config.yaml
num_hidden_layers: 10
hidden_size: 128
num_attention_heads: 2
num_key_value_heads: 2
hidden_act: "swiglu"
norm_place: "pre"
rope_theta: 7500.0
attn_scale: 0.125
parallel_block: false
init_std_qkv: 0.0332
optimizer: "muon_variant"
warmup_steps: 200
final_lr_fraction: 0.0
batch_tokens: 16384
train_tokens: 81930000
Each number is 128 + 32 x the weight over its row's rms, rounded and kept within 0 to 255. Layers, rows and columns count from 0. Numbers have three digits each. The size before them is the row's rms in percent of the matrix's.

# layer 5 attention query, 128x128, rms 0.0889, rows 0-127, columns 64-95
100:099114087161150134169111114146046097134096161180047108103082051150099095151149095198106145113126
120:131113173137158148124134096111100112128161157060121146122069170165093168105119105106140137087155
092:147163112114134130138031081137083127132147128121130180129062164153111170144121119140140127088182
111:172103154116136090119093114114099108157162102127051131114092159156120130155146130165129093116197
109:132145081120150085126137147110146131107166087159090160078115094163096146142144147098125101175181
090:160150104093203104108055111113166120151117150106129066164049198210086154131145096103124150165148
103:119099114087148133140154096120099107091124133112119067139190141087131146136144124138156154188151
094:174091145168129176128102160123087093145119094108139093176113143093089184117194090152113102084099
100:124077073140138111126135098126177149078146116082155078149144117126130097195098211089186136129088
094:135042152183105105165184051137100181113089170115133136101156108117136150105153137141103156153089
108:162131149148161062125114166097124176164143149094181112126110140171110081094077115129136085075141
093:115054139089123131088160142138175105071172138139153090137113076077140076151167129137109083103140
099:215124129128173141123110142107121145140162145104129079131186184172139108150068101171149127187110
101:137136126166168151117133110151149116109150121103141173133087121153143178178165088126163124133123
115:167156156145087149143163120145102134151138084119171120148188109071125120127156101085096159087143
112:116134138172141142184135126099088124107058074111179165111110122073149137126136174143174157179118
114:106154154059124196174133098105125119156149114156094116113164161166160144131082119187104122126151
107:131123139134159153138120111179113101169148089152154135103109093090173148064078103118088143158162
111:103134155169150136131113059149142140144157073077094113099124194073138080137111115109138087124127
104:144156142112096138183183131107192063135169138127115125102051170183152095149152120175125093170077
122:104120159139089097145132139126149096163132137094129135098081150146060135116154123153136163084110
113:135133156135109119092139108110096147151118163113129152147147061082132200133150097143085115140105
111:154092122032096113152118136173118106120164110149191115108198175093088184112112091129141190049127
121:112124169135157158108146143099121099124139106155183118138181113144130096126133140056162120132113
115:115046120099148145092126159136168127089163156172123150087051140162139054111118109099149109122144
113:133165124132111179165178107152091114121099161094096106115132162160076112124145105149113110108064
110:157175122172151175115139178072146113065102129154103198131142063135135061124122096158146124073136
111:058174150183084186172134128118130185174134160162121115163121124168117162117145150117099131090106
108:141113138103102179111096119234068084196113157118138098111112135155082087071137118096144086161129
098:145155159117141172184104120133140148117158123179142078082070140153114109180160158102160100135130
114:135170107102117158147098108105162136162090148116139082067079155124094087147085120141135122134122
113:115127080135102148109078115144113211112144136130109079105094114121153112170164187133113126104099
099:103191103159126128131103121135110068152133103130148117192157184086132141089103144135164133095117
081:161118141100116166144143110079080123109089140108113105067148131136143108110218163136118176103142
086:143144172136119145155172086110127184118122171160133095112155082125150103101130125134135144191135
092:129157139137136124070086095097137154173154131045109093192122096159110160186161123138152166146137
100:104117127073099043143121116094087149139095107121158161160076100190136140149101072168101123136179
098:174095157116132096145106082164145134134137152119137175024138076170109049108105157106154170129109
110:137140118103084128078123134077119112140018138065114148161116101165192156147116150144128128124102
106:162128107142112095101148078093132137112121137113167106122125091121171165148174143093084136091101
093:086192110139053171127140153155168122163054108096160141194133107110173104153123131120122094109115
107:102167126153124156120108114152077093118113073206122128112120124121115161076103097163134118116082
111:126138119100141172150151145140082161146121175144129122098156115134117199165068103152141116130139
099:161132148151100118057182054139116119055111153131165111130125100140136153091118110116121160109136
102:184127098121196060117084156122130115184158087134144122115151182146111091104044138125181160173147
114:115100112108120114210120094108096092123069127126174174167176067110146134119112102160103195139041
112:211121119160140149146102145106133146126131133102096106115112135160146098187193068164093089045127
102:151085156089094162113107133116156190105101086106163150076159113114120165126128114102169156145157
109:078128109112154156021126130159133134134159126168167117173071100197144182098084088130093087126174
104:088186166110086124114148146082153094150100122132132099092091172092163105058135106116083105146164
118:121095148085091195093129102200105146125131118118135089152125086140084142114111122133089149152141
112:180175105175188113084133132140155140167207074109120101097158093084110154089098136095134162169140
109:166168102175096100144128177120193110140178128109109133148197072129068141091080123112133131125131
107:065135148117097143171071120131125115127128094101110173163112115160151098076084100148105124093167
111:146126163094125094151124157047139132104131107171134122077157162103140135103194163069129133076140
119:120092132120107127128141144102171193184134170157128120125184070074139084123105100112147120173133
113:110168141158134144207078177094144104108104128094131111109188097148111148162106120060174133099144
108:186136113153164126112136182128155100126186158171090139169070167140158095151123107098145138172154
107:197144114114144165154162137104146174093164126182157094161079142156082113169129108076142127131107
111:137181113172128121165069152138082162139075099176132172097157176154173129122104142121153149138136
115:130151150130140112121144150146075089157109144126123126060130120174112155145100169170089083147085
115:139082141164084243155119118098127136121123099179077117150097081149124198100139115141100147180070
115:061164145087123175139141152127101158172090144116068138154182129126094111130191081136155043095178
113:149139148112145103073124181099176118093168163166076149140136161084110128134193105100132128136101
101:045142127093132124131105168199101105153145122177122157118090201106148177116123102164141124119097
103:074152115088116086153060179151072089107111094150130173178094130111108120129076124129140109094085
086:078095098125058139138171147144107118083093151125119166116120103081147120075125201133074108139082
086:101149176058172093092117123092114131171141109129133126108093097099143063168024165101168133134104
087:098166126149173154156140112096079127100101128153145182162139125114101088147109153139070076118097
094:112132227181108117093130133126129122175129134098126118145141071162090136105150140144109122090113
082:172146117137131119104094100125113111181178079063110137151148075133140121161087118117125074151082
090:137141115125095153127113164108103125044152156123152126195161110100084101134100162096113113111151
085:080087100118122146109131179187091105131126060179094157122111088118121172123142130112166143130115
094:063102108108116098129117085164116146142127123103173096101102131119178077133134180094126143147158
089:123159103124179149144125133159114106053163167129099131129130156188107090108090165112156105139154
084:114111103163064180062157167139136117116091177121136147172130079072135134120163141125085164176165
092:085110210114086178153102167137113131156093133102132127082148080131117128119146121164103120155131
086:195151149169125133128119126129090186104126104097158112115094106139085130126113118138081148149125
087:132097107196171134171119140145105076064111184120116127090171102145151117150131066113122116100163
100:097157114087192126111060191142155111171086129141171155097130166101177116167094155121159185092126
096:125158133124178082137117121131121095170153106153180094177147185107124110081145151157170118112135
088:128167100127173121129138126175121116106116125127136141131144110144074070195168133101093066143190
094:099128193113125134141061131144110090163114118133068119173094183169142099104111140083132124141152
096:125113096067119064149120104190124068157074119132130153095120147097191155210174156090142116110131
107:065128177122135150130056148110149138193123075119124091117095173090126136121136110128140121082122
090:070152116129117224153103171067185128117124131123173114152142110145130142175113101128121107154104
095:165164115102168131128161140101188120135161153176079226113126130154159124116140116090133130114117
092:103191086164127091126144120140079126221112094110107127192160198109170179155156177059155117085127
108:071155200105169125123172186187071138143152131175119173121078142071123122080128125097118086103102
091:087171181200134134141170157181133134080174139173126130069116147078121135154087137119152082157174
102:164127083203094141103125147093115158140153119124148098112112195146141098152151140146121144111121
098:104141140084090099150131121140119142179138130095087115076121141088101072120183104110130137101108
096:082174077059169100132101119121161116124091132122068107131105174168116095130122167152160137159140
099:125183097143085114111105107169117136128196094124153142101165115128093135100140156146189134121182
095:167106190107120115128113120064097120124066093135138156176074122098131113142121139202149167068070
097:162155135162117127159172091126158185079118131102136096130100097135095103129102174185147116151191
079:167138072133075168148165114142134158104127137081137124157154095115106083151123181066085100131149
068:157076139167090129062107174101103161111133078118197124137158124170152142161112186102136170174111
093:115055117111126166130059193129082110109131114176136142182098139135120196128103121153136093141038
109:128144145184097096085157079088134154098152118080072067125121063116127126160165130133155132144118
086:131189157114144097160117095093127114146097185099153144143167081151156162103155181135149145137145
095:151096068107118125105150107134146116050116182092142112105132136122075127188086168111147088122097
098:119102082157180133174159128134132124099067110155119150100133115127157122098198156163098141081082
090:129162167152176104147085145124180092131142064140152088101170121085175131146113183085173127095128
094:198104207075139113122152138135211131140116131103151105106138118147129110193093173160147142154166
088:105112155129134118104126124157078152116118130118118154167138145124134149112146175126104122111140
082:119141151065142177125137121167082106107166085193084142157092137143066189102143134137084122085157
093:124133147174131138110100074144129143128111137112103126129161117172187124123104172106157094132143
094:143147100109113109137105193124096131201084104092088098196137063048159135107136160148154147098123
098:158122146090062170152148156081192131097193184138143116117104119161114133160102144141159126145116
093:116177156136093101145131132050156154168059113159147112129149103166069174102082090128114098148106
077:151134099155143127097118043093142122112096152072101082060109132100090114070229125090087135156135
084:086155092100190105119117177189110168127085067109167102152133144135178123170176085119126142139135
090:137158113130125156123172104218156183084098184117108131121127097143130130154153109103042149092070
093:076142122139136107089076140171126150131134129115136160154124135146115143115134038086167143115109
090:181136122086128169096123162092139114122128139096112107156189123144137151181143128120125093136114
076:131080161048115151156097152172152106136111088190122184083140174152137122151166139142128101111129
104:130098138109082144102189112178142130096094114101146105141104124203168078142104144144135060137180
089:166077134139190090085164094073153060085099155132132125131216116131132143152165134078118107086158
091:100158104158136125120112133110133125182154168132152102140143123102129142109136176178149172211149
090:078151150122146121091173071106091185111149130079160120138160172142164139097211176057124134092102
087:172101138160164125126147158116123149154144137084108134131115191111072105146142189103142176105106
094:110160115141153077116104170073187102114121099103100170114085121104140146129130148152089054082190
091:141161123083132044134066199094105133104109124132116123164150099142088157069079138174086191106167
101:110116121148128187076112118138100153132106107141121148064131118125175135187121123130161077107178
091:183110136165113138141100062141161125147085121131155078140100107098121131142153149165165125101117
097:148114154144153149038160152102148110095166098128147112158149142146110116104153162107148143111102
102:105089069164127130173122155191159114139127099127169114165126105124131162078124115148086158161116
# layer 5 attention key, 128x128, rms 0.0905, rows 0-127, columns 64-95
099:107104135124076080082156081131149115144154083133105107092152171122160112143136137143153152090153
100:146188135116115125082110134132110104209137132138142077129140135135130094163132104113114163131102
101:101144120147107145144133109160106081155127111140126164140066112082076101134095115104130122073091
103:080152120149103138070205138118091125107124133144190087169110135188141072107085136176155067127105
108:110107183163105137137123139181155097103121082108178136153125179126150134144140086130116151113092
102:044178174155104149139135137165115130161119110115163142135108137107156195162096100197149114111084
108:103126102133144134148166131081153086119114115078101134111113095078189113133148157131214141121180
101:166123145142105154206101147140166104193094158125120133164132142058104168112124134119085110128085
103:126129169110078150140135140074158114159149143173110129093165097139105101139148185138135089123132
090:131100074168156182129136144124176135103186119135091067132156092108110121105126145154148153181098
106:091147102211135127088113148121145119100151135079160121153109157123074106088161134116111141128173
096:124133122145132118113086048098053113095135136118146150081100135110146131169207169109116109131171
111:104176145125087105094100112141127130129152165136113070107113129114139160133153101154083169130115
109:199105134100093142071113091116126141123127127114084133110114128151146160201131136119118108246104
100:126183144109130139175122152121162139112133155139131172136146168107097143139144115132159144106095
105:172148128103142070176147190125112102137153072114118136101125177180110110130172143145188099113095
103:153085118146133165107181125151110120160156117173071085055117150136099093113103088117122149144079
119:043134193181101073173139119175088172112110126107135124160146138120126173129118116154137146107126
111:127148141098167095033145201166104088143131159113072132111121128088128107133169162090146037104133
119:099118076135101191191133087174108097151145156186107105172130050129101117111108098098168089129112
117:132132077148160111155091169101130156101121132138106088088153128111172076151125091144121106075156
120:089079157093088130109069099167089091120085123080165107155146109087172174091089109140074079134130
103:103095110131160146110108170100134157115098137157141181105101154153117164155169082122062102149120
118:079091132089156092151106112144075105122123139063159119149135169178121155113131108148146143124136
114:129093154120151081097135045169083119113147119185155133054089128118120147123116113148122189076134
107:192115073105118100082169140190156166147165154177143094168107137088167110144108116154166168109115
111:099123116135113081150102170093108057122087123130161163162089134157089168187085073149160179148091
114:105135150125106146103088144147170129138042149158140111115171082075168116144158132171090162224089
112:075126151132187127125129154078076094117130120113137103125169140111137159110131130110121199137118
106:119190111137098175118121093161106154152163148122160102120121145105105043152160152179144173107068
105:095167147198173143088077128101088082115161063159111079148087173167154065122059127166170134129142
112:093128110169125104083141113134153145130102109135159142098129130146164084108081109109088153100125
088:094105064114047091131111110117131172143124106140199111148165107078175120142114167133074128119096
094:140157132107165186049107076098113105168119126165147118129070139122132100172088136143126115097109
080:125088129130143128125169153074138133086128099113159136103109132095165080098123104099169160145143
111:126145134103152117162078197189101122102035100165157152043138175131138160128121135102141116140118
106:177142146112155089117110189127208182103138118191147156092125122170130151096071172101100164137112
096:134143134054090174120089124097160164119136157144123144105114146166119131119120162103136173126193
106:172136055107130189138090138145113153126138116127153139134168119196091155096142051228121113102133
104:180130123092146177122080129105176112211129136125126110151095113046084087140165159145120108123132
099:146170109099166057120147165127210166201094155126151132158121078139094173221129140116121159089153
101:154104109122162070162165106154133148102143104170134177153132109102090141163061127185122138120119
108:129133171168172132114154064124128163144135107111184137142183134114154154154168116107128065149107
086:051113110126200109139125175136135188111128123130116132108128110150089132168067113151125123160162
108:106157106188150181109153129121139103047114108121169117077062148140133152079140150157135148141136
124:089070142121120075144143157167104079161138094116134145089142131146133140132136146138143119188114
107:099141101128097116124127086159099129118099135107110092112206089139134108090139143113165102108163
113:179077139184108153163137165114139102106118133114116218113065157128144150167118124098100128074168
109:138123143102094163125109117136138128119135129150164123135135143150154104180128205155167091152179
115:145130082122126155155090090117151115109082105195138112138127069131129172088136096187141153160132
101:112098182099123184103138161124131133150095068125091122064141117161127147088144092106121143074118
110:081146215113103099092124137075150131164124152076106168132120151081126118176137159215112118106166
116:149132114150101123132103140104173119114116186178128105155137148129100147139200104175158077155097
113:103117078110110058098120142101148118133091089134067121179155177150175103201111105086095144116183
126:162135067147068099118100140093183150153144182069146114076108058167119086109172147101118123144136
112:171091125124132176153124140155128104130125100110111148099083153129192194144103129097061154137141
113:100167128123172181155059077096176145125133073146111149131110150120118082145152107067076132150141
113:098144102131141158081184123139117096105159132156115113098116104163137134157148159130149082110130
114:112125112167136112168130126168147148134166139163156104048127118126135080130085097084110154129116
109:117130114149110077186105205130139064097155151151105094163151136157104130115073181127153080125152
107:133112091081209107103133133145152119137157100175111102177127112117102139167186130162112077121052
115:139078117115145148160103091147139117152113157113151104093149164104203162132147109104165143089111
120:109132123165164070108038138115168117180121111122042117105139169084075147136104101104121123091127
115:133129121118134174131120147101091124114118105121093129103105108152162124115176122103081098116189
107:089097159102154123119172152123102137137095083159115118109096193133121140107151109125059118073098
093:114173146096148132181106121139137109180110138131119124081157131143088179072080122130111208080158
090:129110131138173136075142087108106125170129141081121149137174141130170085154123142104152100165169
091:107137109116164158161181136153147096141094152156105143123066176092153121125068082133123135132120
092:134091164055080128142194136128093122114130155118158115113059103122115125106161072134099137101082
095:096132181184101183095123114099066093156127079112159064101137169083114144110122167137150131102120
090:155183164057041149125124099111113066103111152125127156193118121136142139132145123150090063129158
090:134115125148168130147155122146179083112130138067099102118142133125136169133125152111158130147126
087:068066146141091145130164168053125138102159117162127131117128156112111118091107108126119151126164
089:079208133071100082117172116205128183134145126125117105079119131124087149126031140098121126079143
081:142150074038091069163123047189122088090113140119108109143145123107144105147161154131135116105067
083:118190112166151149091117164088138122114144151177163102135091143150159096185146112109176152087134
096:098073134131128154152088091133174112126089110116149117128136153133119107103179186137126112096059
090:164165134117085071105107077138120147114146092141141125126167057074204151098088172087123130135165
093:159125176095135151150160095151141122108157100145112178084142109105138151076162058109097111091107
086:102128117092130151138113095098083108111143158149157180088205149114099103106090137116125082098135
093:126117168156139141162122172170115125133050177104064079143086117081119155136130151181163103096147
087:135162153075113166103118149127161111112098111101042138091110170120127151112149130097143107138091
087:179166173089106144179147137168118166113102114115110107222155144083101121069121086100087132128130
091:069149145132141115137147144171066108124120172097129191161113121119187179110119135128103119060113
097:122109116131217104145128125120069091129108063149108115156173154104140155146130144156073160103098
100:132117073158092183146112172152170134113131093122151146186118112074177105114124141091145129185196
089:118157099155097126164171127130175106063148091205077131089097111080120167160114176088087111147118
093:156128134114096104133116104105101115135189096143171081179162101137164120165150129096201063125131
107:111143156128130102119175116119223136117114150106105151136151068131147113138138155153186115159148
092:133168141149145127152157160103156144101149128140102094144159091087190106108137098128138156180086
093:131089105124121121110149048103159155153118186119157160125187136136114126186153162128125121118100
093:113115124098111114083125155126114200157133184127079168120144126140140153205114153125147135145104
090:155168042149140124147120122097140105070108205093100149093133126184123158135196077123182149184152
100:146126115138071113120135098193109103117090113102135159150122098102161100126155109094220085128169
091:203050074133096080136149146099162130155143151146195101142071146165141109159173173132148087128164
093:137191118154147050084176134131068156159111103178143137079138173139097172130173150174076141121080
077:055153163123135213134076155197104134191131135185124133071145237126133151131147089101124129103083
088:077121097149182081148083175132136094100148096084096107112051160066105156120112100141115146095107
094:119116113143091152078111151157109114147179160125091090042123155076111160114161160141134168101094
097:172112086079096170104099091041172158119131126133148136155122065148095066130124136156196094219111
089:174137117115165131086125120080141142123138115038149053128168131134141157122096153149096099193105
080:127107160137136157113140077129149126076080100102159131156092100114146127114176100178156103132119
088:129091166157129123157124061117112127162172107133110106070165078159105152152159149126095134096120
087:177099207158092076144120167141148081109118128130140143097198088093118152074100163206098145152103
095:109118102152158121181148131131136088154121093143143119146147080104117105121199180135202139134137
089:095111162139182074099082133188093142133109132078122089095079168160164143149146143130112122113103
084:132149166149117091150179140182117165170088090134101153118158118167071147059093148138129145135055
089:056126114125083127144142147106131091139150121114117125147152100193076129137108156114142105136115
089:177104079072143102087099152089135104123130104139152122066160093126108109133167106095120110154148
087:126114071121106215155112146104134173128093126194169163218155134099139177124113125127185150150141
090:169126138122125173179133140095094152113125141080132150112087081113118149091098146118132135147085
093:127168129151066171105122052111153144097101152083144100086156117149176120169121131134165084159168
078:112195075051159121142112153189185125116122122128131136146103176177138167159128132156098136148164
094:114102155117113130105143163172073110131067085188125125098128172142108107094120101170113053128117
099:138136087170115176148150103106125132109138163092155120119095164168121125124097174134131127166109
088:119155119060134189121132185139153173153105095148160112084135147143118157168169076111116123081139
120:146107132110134141107138144128110145085158097106140159159161135152123111160114157060154141161129
092:089130110107172053115117172112151112173111100146140048154122151107179143108097177116150139112151
086:108122125175126140071100209116128177050101170147129132132126091123155099103162134116131098163141
092:134083134120095100113117128167162077156131206130120111171147167164128143172070130089140113156113
087:175160142115114135146114144138146167133113187183160160152124166120136090160131139082119124162125
090:175134072117181079160120179116095074122110129190099170110192182094139121138106111162158101169125
092:129132134075166154131133076132162158155082084145086158050128118135153091143091108170096072158147
100:165185064130083126067105115113126112161133128126103093134080082116145082122161135127170097180137
093:118132142143209111127137098145119212110165109081123120143135158101134091141138130105107172147109
090:231120087083169125114111108135131118164096119059144146144115118149160163138151166098121092121152
089:129155163132112145132089187076188130117083122087168151178165101100071113129088171135115121137162
093:166173130171161149059093124122117077141136112129066154121145192134143132118132162088105086119129
# layer 5 attention value, 128x128, rms 0.0746, rows 0-77, columns 64-95
109:099166155139149113138149128159115127188166165113118126175154098071142127135151156142141130107106
100:115121083130112188105072140124130152085152098078133118090192109094121093097161172120073184133098
098:154114062091158110142096110171094151069158085123108150138182095068112159143130116129092136164171
102:159099164123145148147054141139129125121094164142150117132143130138162148101154142161106074099107
100:133140158093127136136078138108091147129140143156159156152126144159191144136131086117114108111149
101:117135082161140148114134128112130154036119130146095143125127092103080111159183092093120155171124
098:140099106053133112147133124209089113134171076150095098128109133164137096129159190104112130182133
107:140111147120153128151130094152135058085159111081193099123108148201131116125118139174112132126199
095:094065084113106182095130132122099104159154171086186095098107112168127147186198169127159081106132
112:140136133137112181173161112082129164159135100112184156149138140195063134159076139116196157127127
115:132143142098082088127123140135130157043200108230052107091141089127105113098126143085097104175122
102:114127113119112101148153118098127101088138145118125117147090167111063157129116145160086174068162
111:055066168149132147149146121146095141139098177160165064176143094137152142128161150137116136130146
098:117114116148149110132095182136135176140137192109155217132110151098102140110107116136140121071142
104:122081103169149173147086125128142083108149103181157188113038132137064097132131120131115055088104
098:133120122093187123154154123157175101153188160168097158133161077142174127057120085158127118118118
106:159123123107149147115135105132131116151188150138154062112172109119155125118184178170086116111112
096:136094151107118103125104178171145136132152097122147101112124146132113098185162195075142126082221
098:175110047162105068127166115137188158149123106154134098148164135137116137141159136116117160121126
105:105126076099162200097112168131200131130153132177103104179122144106136174155112143102058084106130
102:101126113126111155137107114170203095127075133144181124140183077168129135126101144096114137130143
101:123077086142148146068076123130160109131091122148161089145128127105132180068085156135082131128101
097:207095176099141147185070076101138165133169094141103116137168120082171125114142139173122100152171
114:068125168116112140069147144127090131115094171162156099144122107105125208188106131117097118114086
112:162151136099131131148172136089144120136127177100113145171160093157108084170095159173107143091131
106:125145141169128084148128144093139155143110168140121115128122072120116184126151121212149197075109
105:138123131158126170105073178192126178138108111113139144189176150105119112125171103092148087144126
093:119119139108108151138154155074191156148159160138195155169062089121151129174074071094124073072159
095:100092155170114108185137111127109094161098141143118074126134061124108093108147077121184105105131
110:090105141154170151115177142140161091134194075124121132093093135127051190145143168167154047119125
098:197088106118190085142143148076109129148176161128094100089132101151153092156157122166106143094207
091:146149144105105173164166107132085180095084100109124161094161115103121146163206104091180135128151
102:175137189129157132146138165068103165146158114120132102136134112154148095118148114175167113110102
102:100081128176142165139124089159099142114144091123163085061090151122079136124131138122137143167074
106:126167100128147134152113109146056209089127113096191131095106113117136125114166167119109141135096
102:127084057130123156116098136139066161097126133107140168144120102114154153218126128143147145097128
115:100128095127125082123139145128181135131096151144182130106133099136158071058116172140107161108137
107:148053106123103152152126110149129142140074205120142083148102104155079135114151124068119108101146
103:099084132153111118078124159122132134142077078212144167117171165050172149153105141105093124153146
104:104182171150120176084100134078114126144185162122082130122089109134108140050191142061128114136206
105:096135099114161147080068143097154150147193129135100098118085177058073132096097086126117144150148
106:135157130149130094153119176173123118147121124116157046157135193095157165136125099107167092084141
098:089146138138143122134149183160096118056107090165221153152155124123154132120110113166141099153137
099:113118121099094144096121092155141116098152166135102100142097113255100101116110093134123118119092
098:154144143177072158110153104145142112137101126172136079126112118131117124053138093127145161138124
087:116073144125118131113126133201139110113166134153100139131104086162141100127155181089206142123067
093:152111123102203191130145156079101149112175137116091125160174132169115132112204109143148112126136
106:092110135120169138124084046143128169083130096129188059077194131119165122149129175153103039103111
096:112144182166169161113137145109144157108106121098135109128133137136176176171144105117111132100145
105:153187140137131084083123141106051158071166164164093113100117164168141059153121107135140100137145
102:130071171173149125089112159198156052181199129142099143109120130118189135145147157153126135148119
105:161052129114157121125107138119189085130179102137169123090128084127150106110135148112157148114142
104:138110184084116180051163127153130063135150191102135150155139103168100135093072123151112144118158
115:144053100150125098143146064088146097134154107078119076090051104099096123119078114098153163143109
112:143135134117104137173194126142144120088100145096045131105155167158114126107115127080188114162117
099:117072127102161116113136106123169169123151093083120141103051089093121150135119154101124116114106
097:111229133132090086077091100193181152166101098105099081126177140123103129103136143138108149144106
111:138096074163214132165119092130188101082104123063107123127169158147116072144116202193159205154098
088:133184132166078190135193119158099103112164089103169100123116136115144061181132167094124182096091
095:139126121157127027137081172123170130149124089129142179132120111114132095179121115110132115129134
107:146197141149132124084098067167168121133117114118193157084143146113153160189166159111089119102144
117:097179125126112111112089166125115142168108131172107123169133138129131137178101095136142123123137
117:128222200092133133130134160120074125070127120107104130119083139123117109153067138134162154122157
105:120181136114165125114154092176138079099127145158114142097177097105179141125145192085098195107130
097:105113141097194150081075092145168138130160132131130130130185180115155070141179144113191119077168
089:142134121116153066146146160133138095140123141135172156106140141135081071052163126138127141109138
093:149071066147127175124135161167083212075115128087135118152082107157139119166086084168144146132048
097:140122122127139126122093156166138181150124150135123153082132094133148105141131132180122032123142
087:091140046158150142112158106110135151148166118124113085164140148112121171133132070092068129130144
103:147165167138109135168130157147131126135149077161182045137092121140138154086136098112125113095103
103:160052146129145183199153159116109138141148136158144164129118153140079115094145139171116077138138
107:096139118094077106065102111132140119077121099154164112074088118175102109106124182115084193140145
092:158165187105129151127077145114108207201074097085095091083124135137117097087151129166131085112160
084:129131121122109188200149174103113107139162111142103130101105139063156104181081106159024126119116
094:205198165170185186116121080116117108109074160112116118156095133148168084168140097109121131144113
105:105135154152164128096141125139203113142104125085143103134147083055105085151104165098093124119175
089:097167128165204103179080181142158132140140088150150081138055125090148122130142105157143101141122
094:119158141171167112142088105185137100141113153156123106184150135144151116148145150120109066165108
# layer 5 attention output (transposed), 128x128, rms 0.0675, rows 0-76, columns 64-95
102:177122112128125128093181162165176130077161044132107143118112185113138125158086154121165142125091
091:120064085151121138102137123131070094062093102126119129167082115162090150114116129155105181134063
095:141100153105159104102128139132132071175116096092037169100109117133079160115129126121063149119173
096:132152103163137059174097145195067113104174161133129120081111143118133134097088132116139093132083
095:138138125052115161129127145119125086087182124113099186094128176164146108144126119182116135111133
095:061095145137163081095135121178118180102081145103079179109116109087135133190082117095142134101092
094:100147149164129085167110115113160171191155143085159182154167154109107116123120143074106158133126
099:119204162109130082102058105151173100093213154130139128103166127163133170123113114169101117130102
093:115124149125170171080152088192124216140059123077112130152103186158143144144135108138061079122115
106:137127060149195059060112119121092173136129153103186156143090180115110140194176139125130117186172
106:129113171169091112149115136147131126145107106096113118185103106072148138160101118197138139158109
098:099141213117137111121115130160114191120083085134161141117170111171128169134128151193123074129083
103:114115099069085108171159159185174169141170127149116130171124126141095117103122156148191174153198
099:120107095143146176099086170131111146133133117142058068122182101135169096121130131114160043129101
096:157145118120130191083155112178166156092091145166127110096142110129201126137142135138149123107094
098:160160154141107147136147102104144125139164177192073102114100094101161096191115163083174174121132
102:107116131088136089099158100134127119192111143141174103190092141105196152073098117160116152120107
095:136083167070084191133107146167134104143162113099106158119174143130082123124069098129104112107130
092:150133105133130157161121113155176140193148107073101130118138140150134129196120091163161058155072
100:164122133116112112117102137120120133073119131062073042108120169110152116157108116115107079134136
095:162123112075142178211109120143141102105124114151114129047139131145080092133112146153092131183150
088:181157125134146094120129105115145064186139145097155204131096168171130086123165148131206128202136
100:096139099152165122132083097108080112143104135135136182145104090108147134089140170071129158072210
106:163180163093189066135132152128134103112134174124140115169156184163147127147128133126153106115181
107:142124136159125135158113152162178105129137100125138104139148177135129162187174156173172092140141
096:145108141157165093140142123140151091109108153189114150136102131131150145153119129177191157116074
098:188145139173120080124131108098168123172160116121096083098136144082104087112124145082127132179129
088:141140140136118137123129098132096153142156062148104054061110143155150106160166122094087094165162
089:164168159105109173153190123119153159109160112153101091097091157129114140170145143147102125096111
095:143134152136100080120115146123106220137159078131099114115097151136160172116146137112134118095156
095:106119115132112133138102140096172148141154085116150114110118144088101162130047141141139117128121
085:117137157125108152165159145114095137126155082148069164109161105153133169123150122157120173134213
093:153174106154078096110157072161037141167123169162140089130062131095136115167139100112116158155144
097:135106154081093122153109069161083137108071134099114098125127120101141089078139136173092147135116
099:158092116140174104095091083107088123114152131055085128144082154170141173175087130100138115117134
097:131153124088134137079114113148132136145102147184152173115133116104147126135122095144122062116117
102:174216138209149171187128170126100126155087115120157116066157114152107159165094155099123179154130
109:101137154175160180115150165116137142147157108176184122157097091105079172058068118134203118144145
102:183134156152109105127054091126106105140114099112118113087150177095080113098155098111198081152161
099:125081121181133097119156115170075117118150103132104098104165160156160164125058142143084088204101
098:130095159120104131139123139084158151163189138082091124129172161159143058099072128139122117124102
096:167086138181133110097099143208112131121053146103105066109110127070184093113094099162106108110131
092:163118092105175091131076119134111169105199097071055171110142162159133121134145093127187192152100
096:104155212118190145093146145113155139124100119182183070124101080137092121156155128139093126137120
094:152152107096107166178162137145152137162122129151163140144053146134115100146155134120109129130092
087:097167117137115103153137137135163170128169132158108173100099137109064139108184136139160138124131
089:141107159157108172084157136133064100142166095141125107108169102143172113093115132186124159146119
107:191084149121120096125190123175103125147078040105162156097116148135165154124119136118184121157102
095:135150168116117096111156132103071103114151112084098151078181138141153136116109173063146125134122
095:129112100139113141075091121103115119116148100108168171163090083114151193192111068124157107092098
102:127166135126115092158087108070170110090095119115124158121130133114138156161079125074083118089196
097:168146109061099126159090199147113117129085116068111095154093139166151130177114133149131160182157
096:112144214145103188080120120133080133067125127110101117157140138183126156123115149131124128143116
098:070151155145097124152149120106215153096093159167120175131071107134180095087195120141071110111143
102:148086113160141179127145154101138191109083167172141112142132101147101149140103148156076094143124
100:130165186178081171096143139118089170102113140212100100094072149209149105129076073136089082159140
103:174089177103089088146117162145138056129120136072152090161085171108120122184143147113162167111107
104:123148135108120087082171113118158125132105140072183131124092138153076091163084160188122107130150
078:138148077123110134141116175114142111158048125086130174153158162083139135099177118181143105137098
092:086137079128149127127127122114189150132148101153112109057080144158104132208159135094148172099074
100:125119158073147118105101115150125073178128075079146138111165150113094162133122134069142119171115
107:182108116132112151140116116081104128146083127130156123103096124061150162153127166155121107163145
101:124100164076118103131125170102063115170134141138119081164099080133095127153112137112102136153088
094:101164168113131101175119140089078084088153179093157139133207151057120141123106163152148126101126
098:098154088117106192099109118172162076141125146130103116131100168133107150125167144139173171106131
099:132145096123160138144097164165160096126100145099124179127119141158099167162113185124135045114141
094:138084104125161110137139143135120165132125066134127107106191128188150051120063116138105074119117
104:077156101154116115092143155169095142105138120180051171115138097125112107142133172107098063138096
094:126162039178095090122150112110101171108125122099088131101153095093075221122167176101109141139089
105:112128164126140065138066190073147133124153109102198100145144150173058114079163115152127107108151
106:161105135167108070142141190159130161149162148127136173179197161116042067098149117121112111149114
112:093072155124120185135106128103102128128129150137126121113108077166108145070142089159116171112118
094:075194173153120066111142131067097157119151196128047138138124143131182146115152129066162147159113
097:176161150185126099102164139113170181137124138113165129061144107140087108117095125100086123126131
104:139165092213136162101145131150151100075168151186135089143082126082146188142092163116113136141148
115:165124166111132080154143142150172152156172170090124142127129134100120156100096083142180199108173
096:163228127151072083131091155125151127137134159156106116157129079138155143086151127134122146171119